config.toml
num_hidden_layers = 14
hidden_size = 192
num_attention_heads = 2
num_key_value_heads = 1
head_dim = 64
intermediate_size = 512
vocab_size = 1424
hidden_act = "swiglu"
norm = "rmsnorm"
norm_place = "pre"
norm_eps = 1e-05
positions = "rope"
rope_theta = 10000.0
rope_fraction = 1.0
qk_norm = false
attn_scale = 0.125
bias = "none"
tie_word_embeddings = true
parallel_block = false
extras = ["capped logits"]
init = "uniform"
init_std_qkv = 0.0292
init_std_o = 0.0
init_std_up = 0.0292
init_std_down = 0.0
optimizer = "soap_variant"
learning_rate = 0.00631
beta1 = 0.95
beta2 = 0.99
weight_decay = 0.12
lr_head = 0.018
warmup_steps = 200
schedule = "wsd"
decay_fraction = 0.558
decay_shape = "linear"
final_lr_fraction = 0.0
batch_tokens = 65536
max_seq_len = 512
doc_mask = true
train_tokens = 199300000
max_steps = 3042
dataset = "wikipedia_en"
Each number is 128 + 24 x the weight over its row's rms, rounded and kept within 0 to 255. Layers, rows and columns count from 0. Numbers have three digits each. The size before them is the row's rms in percent of the matrix's.

# gate: layer 11 MLP gate, 512x192, rms 0.133, rows 419-440, columns 96-191
# up: layer 11 MLP up, 512x192, rms 0.139, rows 419-439, columns 96-191
# down: layer 11 MLP down (transposed), 512x192, rms 0.132, rows 419-439, columns 96-191
gate419 107:088132133105110135118158111140112132119122101153160103133162113111121128104175104143126084113119123104080159114136110123125137132092200154120154157150091157124090118147128126168114049110174144143135131118134127120136113114133126095118163090087113132106098095138084154127164150136120150129
up419 108:150110118097188144127161121145132141102102127118144105095145144133118151149115148172128123126127103118168113158098103155089073121107114110157141112108134148111101184113133138082140159118132140095120134129136129164067138133156106179159155092117179137123130145090107139107080128127095091110
down419 107:085133144126135088108099164139165125118109114108160108109133129091108150147112101113094133110107139119150109102114082127129138147145156170119123118151108137130190118135134113135120124142136139117130124129183133104093090134158111108172143155098141135141153133154125098130150148138134129167
gate420 096:092133095110142143090112145122134085153143135146113110091139152182162097129156135072124103084143157132082092087109091130125106091145164122147138151140105169163157135138149148160118136113123159174111135151138140107151163104135122125171111160161120106140112113110165163121112147102096118127
up420 097:107137117086172168114144154146141089175120126122129110121138049118158104122179158126156133082105177119127107125115129127136136126102143123118081134105144110149138181144083117159116134141088097143126177128149112101158078185127154159125117132166133106132123119109150127074140115120129141182
down420 097:103121130103149166141108109092112143086138100141079151120110172105147127164145168110194107152087103131135161117127114138129122121143125104168093093124102142131097116124114146098113109175164116129104129143128103141135111092159134104151139098148168135163123083130076141107151096104130123132
gate421 105:137141081158109132078139061104110103166128138092132095134129123154119126136113141135169112142124129104138104102107161132152088177116143146112158125098122113105131167150145121132098102144171092087104112090164112134126123116093097120126139149142142143133125158115108071138090128129132103159
up421 100:118113112083149121132097159156129111163108118103104132116138144133127157122162107152112129127121137142132079145122083081144078150104142157109103137147117135092090168168151128155138171163143118103115118148127119195139127111121094168141106139099118150124142121126123088101100136078083113136
down421 100:147179122115108148078097112109114102119105119122114121112130113100172116120099127153118128140118157117099145133108134101111130100131165157136160181124091124133160137131057131133153126138162124085142100150147205126106129151130168139144126101161169168116119156136116076126155135094133128146
gate422 107:127160107102120115141138132103108146112145145128103112174127100139126103127171148136097142106142102124124117109102132083112152094106152096148111136131173128132133135156142104165133148129102108124125109104155115108107136153128114107160089109166132108144132099152111154125104130160143161141
up422 102:129179123071180115116144096115143157145106161132135149160146130100126081156115132159112111124157123173148108153126130156152112156120125130139090135109090121142087131169136149093074112160104139162156166093149114109142145149107118077115107131108165124108150097168158173132127125083113133115
down422 109:159139104147125138137125192119131160152197164211123114069162148166153112125125147130121155122146101136109106118109088135151143144143110105139154144180164128143143130162182106127097113104182136138158140083113114076097103108119131104128140107121119128140118100123121128142109100153097129113
gate423 103:105117114158122126148106203136146135134164109150119153180086153098174165174129111166111138123108135146131136123088146141133115102143114099112115089156130119146087170141124101133130139118127143110141146137162095126132084144105093086121147111156141123147106118123128135111089170129106115154
up423 104:093156152125108145132101113098118130119137131160146153136123089116094116072126136122157113125112085128102148096119091130138145124162117068103092157108151164175143095106114185092149123116108153071119131135115092115166120133148119103126121149135098082137120127127129157085162129122095105142
down423 102:131158145151134136103091119133114169087086124142163130112101127147070122156173140074123104103135129148121144146128104136120149121116130134110187170120135135130124092180140113139139079102143119126154143097092183129118099148129083103131139131140107157147102109110105107127145142140126136145
gate424 110:084141161118148074105132126199124121153132119213115163125128127148146124093111062135132111122132125105132136074077143112141131118103172154129140143114123144113154192150163159116120130171104123130100148134108117164121113129112146146135102138131135153125140094121138098144178137141116127110
up424 112:149065138110105116114100109124137102139097139130128116140143125147127169112170157135095144151133100121136129144107083097115181112131163166121133125076129166105132093119145086142099116133099128117060165137110121143136089122145153114109136158121128104148157107176162148113107133127136152112
down424 108:135144123149125131110143134182147159102148153149105106131109082107131108158135122124145112160116147132102120159153140132129207139138103140143143145100185131132121110076167089109130130096114146188156135188115163120139110132165095118132151116115134145078074108114104152100145112108146142117
gate425 103:127129124130105140104171115080133121147152126136165128123121131134143118084102090143144107154180111098178123135125121119103121130159102131120123161127083115175166077138099151120115168126096124135143134130129141144117113148112105111145151136073187099153148069114103103111147142121115124108
up425 093:132137106136177147108104153112127132110124104107144123133147097117128129139124124128074152083127107138084122133156138128090145149074166116153144144147164093096136096154132082136108147116097135135141153161112124115133169141119120144097110100119176156125162112205106087132121151155128146142
down425 090:122112142124140097128113101086111098179117111164085108094105149131106162101098107096140118112098133123152111135144107107124125152151143146095124110153123110127129147121104113126091172165142151098133127169120121180140144136087126088111120161122135106161114095106089107135143133124107114139
gate426 094:147134162141110095091107133167157132139109128149073091136151091102109123091132142158132119111108144123113142147125172107142147143179160143119120145161132073112156146079129141125098104134116149136125163142143124069115151143116099166112094106166107136160137131158125145130093126131140156122
up426 099:100139133139147105120116117156129079179132159119137088159082153085150114111142144149181142127130114156138111120120171137131084120118110103144109141098142109105149130124088172079105163121110153138153145150116122109135151124129148103169134107118125116127124124149129138163081113116118118119
down426 099:130167099131129180132125146123128086137181150113150126177123154100139156108126105146105117096128131110172078097138109168103123148108108139168133143165072114115118129086142126166119116113171169117117141104152148114124122149086150118112098121086138142109167129107180140128107121120123143113
gate427 098:117168082132160119134115143137090191133128111116152101144139096123121137132121123134126094157110117089137098107138162156131144133142146124130120144104158107147131133165108156153120141120097080077145114131133166199129106141164134114172122118151162126084109165168144118175115108112151092140
up427 103:113123126147126119185164110073115117109120142125154148144108135134134127144092116129136097124147095135126164129156132161139133159116132135120125157107136112170125147160128136099113115104134077120136127153103118120141133123117144080143127125156098105128120117173171113163141157114109143144
down427 103:117097157139138097153105085110162104174111137116190124148129119128137123160139125103156142091144136149120108127132128120081092145123121139130107101128128120136103136151122128156146126107143082164188125134118123106096164097184168105124195134138151157151110141106128102124137143103107115102
gate428 101:148143121175135115147130171135115136186153129145101162098152148167113166156159134093151134132114133144110125139129117142140107171175136106131108093146164106144126151133147137161107110156091103153165156117149138140134107100152132116111136145134092151113178117151130114149108139106144121098
up428 109:119106106125128143136161192148108112103119146145124166099141123154127115105099128127129095119144152124102093139147129117090131144131124115172083153100119191105148133125088139128106125116138133142117130108075121105178143142130123133112132138114130128138134125152126124131133135123099099146
down428 099:128157129099103112124124155111128127126107108131117085127157130158087150147110133165131110126161159129134129097138122130152106155143109111138121078142140127136107109127107143114146081161135137116147117134119113068097106098132183118118130105126155121145117155116109138119114111133155133130
gate429 100:143142140100102158123157141136181137120136139152076135120073101150137173164152116176130121138110095123116150128110115142106173135155143191136168092125125161139132131144100094112169114117135122146149124185085109166104130144168117103130092122124098126121092143162095072110131124120118131136
up429 093:142114137170120102101145153096091115143133093123136127147099142122145145160120158136104137124154117128138149127152112139098159100138109161111128108155098152121106113158134135136152133123150198132113101140147143107122117156110122105140114128139140122163128122180114133149142132121134159141
down429 098:110145121120137134149086181136099141106062115128117133110138131120089148146155120092124165162096109140127119145138149106129110142122131117165107106079108126122112133105117075120106117161129103095174153126155168126161172139110174108164138137123126121099147109084086125137091119110141142133
gate430 097:103121104129111140160162116128172110089137096105118104152155120143099124115130112130141123146094188077172110103122091099156130120179150153094129115084130111161118126140113147145119148155133137128135114132151139129094121148129121155128156096155149139130141099107138095127119137142145113121
up430 099:154109059127123105100166124174176158110138136099103109174166100140109085132106106160140130135105092098168094128134131097127108144147146143082103131090120126126114136152128127132197095154136132102115108131171112123116134155089119142182152110130167124094133136116123113112109144117122138126
down430 101:125170112140149138146101118161149105120090127105108094126119147086149137121133123135099099136104128116152164140110113084112157102134122158163137130134156103114116116132125166112115139111137091129121138082101127171154103141126124108103163121075106119137105120139108149104102094175163106139
gate431 095:141107142178106119114116161140143102145118100141135111097102139089133143130170142066134171087108138134127149101146127109107190114124132109128144137106140137131090135149139123147101161142140168153111115117116138147165145136117162136096096160133105129148119137148129129146060157118152161119
up431 098:168120118118081144102114112144114141095168104151141133066105180109133163132139127114141133144095123125145143127102144108141091136125136117107125123145107122142173121156101127103123176092119099096177147160159129137141093134109153132122096151131126083132123133140105100139120129171147145123
down431 098:166073169156116122118098127142124180108144124141126149109118145113117122116137120115166120057107159181106124138133097146139124125123136093166113101144163143156146111122153157212138141131158135143179160167127094098149151097133145098113126154150106126145135136137136101111152134082131132127
gate432 104:130124115118094144109143091107151126100152107091111130104113125133096160192125112102101112145123138115117106116108149153161120106127127139127183115110135085090105130128131115074134137139141128135166180168099121120133112148096115163134116124114137110144142127116133118159089135123110143125
up432 103:131129119101132142092143086128121124118137150108136123127115131130105108145092141128153122157140115170102165157131178086104174108134124182145162182125134167090143142140121190176107136163120151171136135137145114139118173092136159103156138127156124105134066138110112142125157098143136127136
down432 103:124107112092112142125111120174151154132108098115118092108147120092083123061149135122112117085135090151172152078165098120099107138118126156106134104113151139158151145124118134172140128119138143146176127145192129149120105177151138102100130157133145158100144125072169166105158130166095127085
gate433 105:109093139096128110064152125151154130158180121133141148177123161163109102126108114121100112110111129141127115132118133097107133122143107121156082177112071093133068138145111096151153132164127102104128156109129127130149137131120149172115099129127146127127163122132120130158134140125153096097
up433 108:109166124130148132123165155135140172111107184111084128128146152182113131149091130142107145137151090107101141145125160123129139139129127099146107120125132147144128116160147179145123129146085131120113094097144065096165158113135117119142100138139172154138135126127097119152171133104110105118
down433 108:143113104098073134112110124173140095114108133148110161135098175126120129134174148109161144121166145117186127130115143138131142113146133104135139081133193087166122139121126086105134140125149086166162136125127116129134096162148130119126114084097120104129112132138119143146100144109159109131
gate434 089:100115176166150120139127100109136132123123110106141134144175123128143152137136115127126097167102095110153114110114125075167149147105140170123157139126134150137158112113144128136111109107165117159169122146094109141121084121165129173144096144149132105184153127098092132099118097136124142089
up434 094:088148121122109074142137109140146165077155114145147137118128134119148129144130096086119145103111148103177109092135118152172091088166145128114156150122143129132146149131144159155127155143122151127143127191119144121110110130154120126146108087156135136082134073079162133092095136125161134091
down434 093:093162103143102136132164125149105158108103148114130140141140122120144142117105131106136089097163129138103111096138136104116139124136114147135102141128135143083138127112141171093108123106117116112148117165118116115155144150179090111103138139084169081185192149130105114077170119078133144103
gate435 098:164105149121145122152140107080140156121133113162123147160097104140110148090142098125162136140139184134102131135119159115116112168106158137152134151128157110097109134142138162115095137166111107153159161127105109099134153130115147155111134111105123139143126142143101169102160175109150128083
up435 103:132096083119099098098106142153143146180156147115106122097116099093170160111142140167138121142130108120108134118160119117123108134160160180132167129129130169129145096124110118130139091153150136162143181118146149164124126119152124126131098145140108131156197125125135092089089147110103129142
down435 094:172170101063149128095128126142135121160119138162137116124101134147103135167151110162154132128158123126158127117120132141126123142115127134158116131163146116129143141148182176089135107142145117128111115166128144137167161143131100109127158095137152135159150084151199163073141117136175122097
gate436 096:114151110131125138118133131103131117160086121123138116159109138128111144120165117120111111145151164102157116128102137169116152112126151145094145139164163112169129126132114169106144173115108117152118102092163165179160115117159149168147135137105157088109141160123135156167141161090119179143
up436 091:101152137158119185149154140137152136109140153133121148130120135150098115148108112155123110142115111144096142130120097149145171106151102166108106133169116138099139125132155134144145140123143082132079109112095080150097163136101146109125149142137110122154138149137160132148131161175124124172
down436 094:074095106123120146116120151127149107160157140153145140132076090146134118119130150103119108127112202107124131168162108098165123159134148110126123131135118145115138120082124090102102162150200159152118185085125119135111111162141136129117162127174099078116129087115132126158114112150129141144
gate437 101:117142094130157112111140139138168133130159150152078129088148101137103116125132124165111095106150156087129155146156164141115116153155102113151131122110170113146148092094130133188116134175141125073143122082076121116113113138151103109119125171168132112083116124136141140137153159143167136069
up437 100:168134115114108075125124130099112131124128135135137116165187127145165128138153065128135157163115144167126124125133133102095080156133129099121127076146121107145121151109134107083133125112116119152104130160140115128105140155113175142087147099106169146155114089103139080144174054126125124168
down437 100:098142113111130115136112069166134129146118109130146140124116087097117117113132082121100136088091087127139093083123125103106134135141117141086135152129099107155132173145115130126104171119147141135114145149154144114140090161153119133111085060142132107137129137158095143116125095143098083103
gate438 098:143163148133116103107155130096087158148136117142157158096059122113129133164120120105129117123087119155121111133124119108106160102093121104144132098119088110175100179087153130102115132119117108139130131090145125097141133150121155100123121128145124158147101160090085142093075117134099110159
up438 098:117127161164153112146144122156145138143144107110113127151121161096124120143137137114163157161149118090150123153121082135127121156135116101105096122135125128167102130115139151092166147115152153108134161110120128111123149132129118144118131119111156100171126147139122168131109132151172147116
down438 098:155093104154103122127135172085159173122161147093106107149112108129132133145149093156125139080137090149095106139171150137145108134150096171155128109082111146087092147174130110104106112120141144119166124157170173110118112138116174107119146134147143144138116103123129131129123123143172128136
gate439 105:126133145121141155144130089104138122144156154129140114099095089100155191148097129101138127108122097121136109133115097084157156119097133135125185124118123098127097108116195103119101103107101133132142133135112194104124136123122131056131127118118125128127166141096134174146124117108099094161
up439 107:119106121101118137134134122118146111142135151133173124118127132124106122132104122110164127114101131092198157107154161115172070141088099141131133121090123118179133066138101138099138173091119132174113098165106148141076142148088126083119132158096089137135134093141149117097093117147127108157
down439 106:159154153127103111160148157129175165130147111129113124150145137160112101154157095142112135136139117096096159104157108125135120156199140114160131142135150108121142144109125119127095152111099116161117194127140092092158115120088127151137115112141116126157118151119138131140123097145144134122
gate440 108:074101141096136142153101124131062121109149139152104164121093125083117136134123136125156153151114145141118113115172154129125168112162165116166124121134098128171081092134113121103097149104122092104150165089174117134128111116102163146156146166112113136159147147093119110152155163156102127147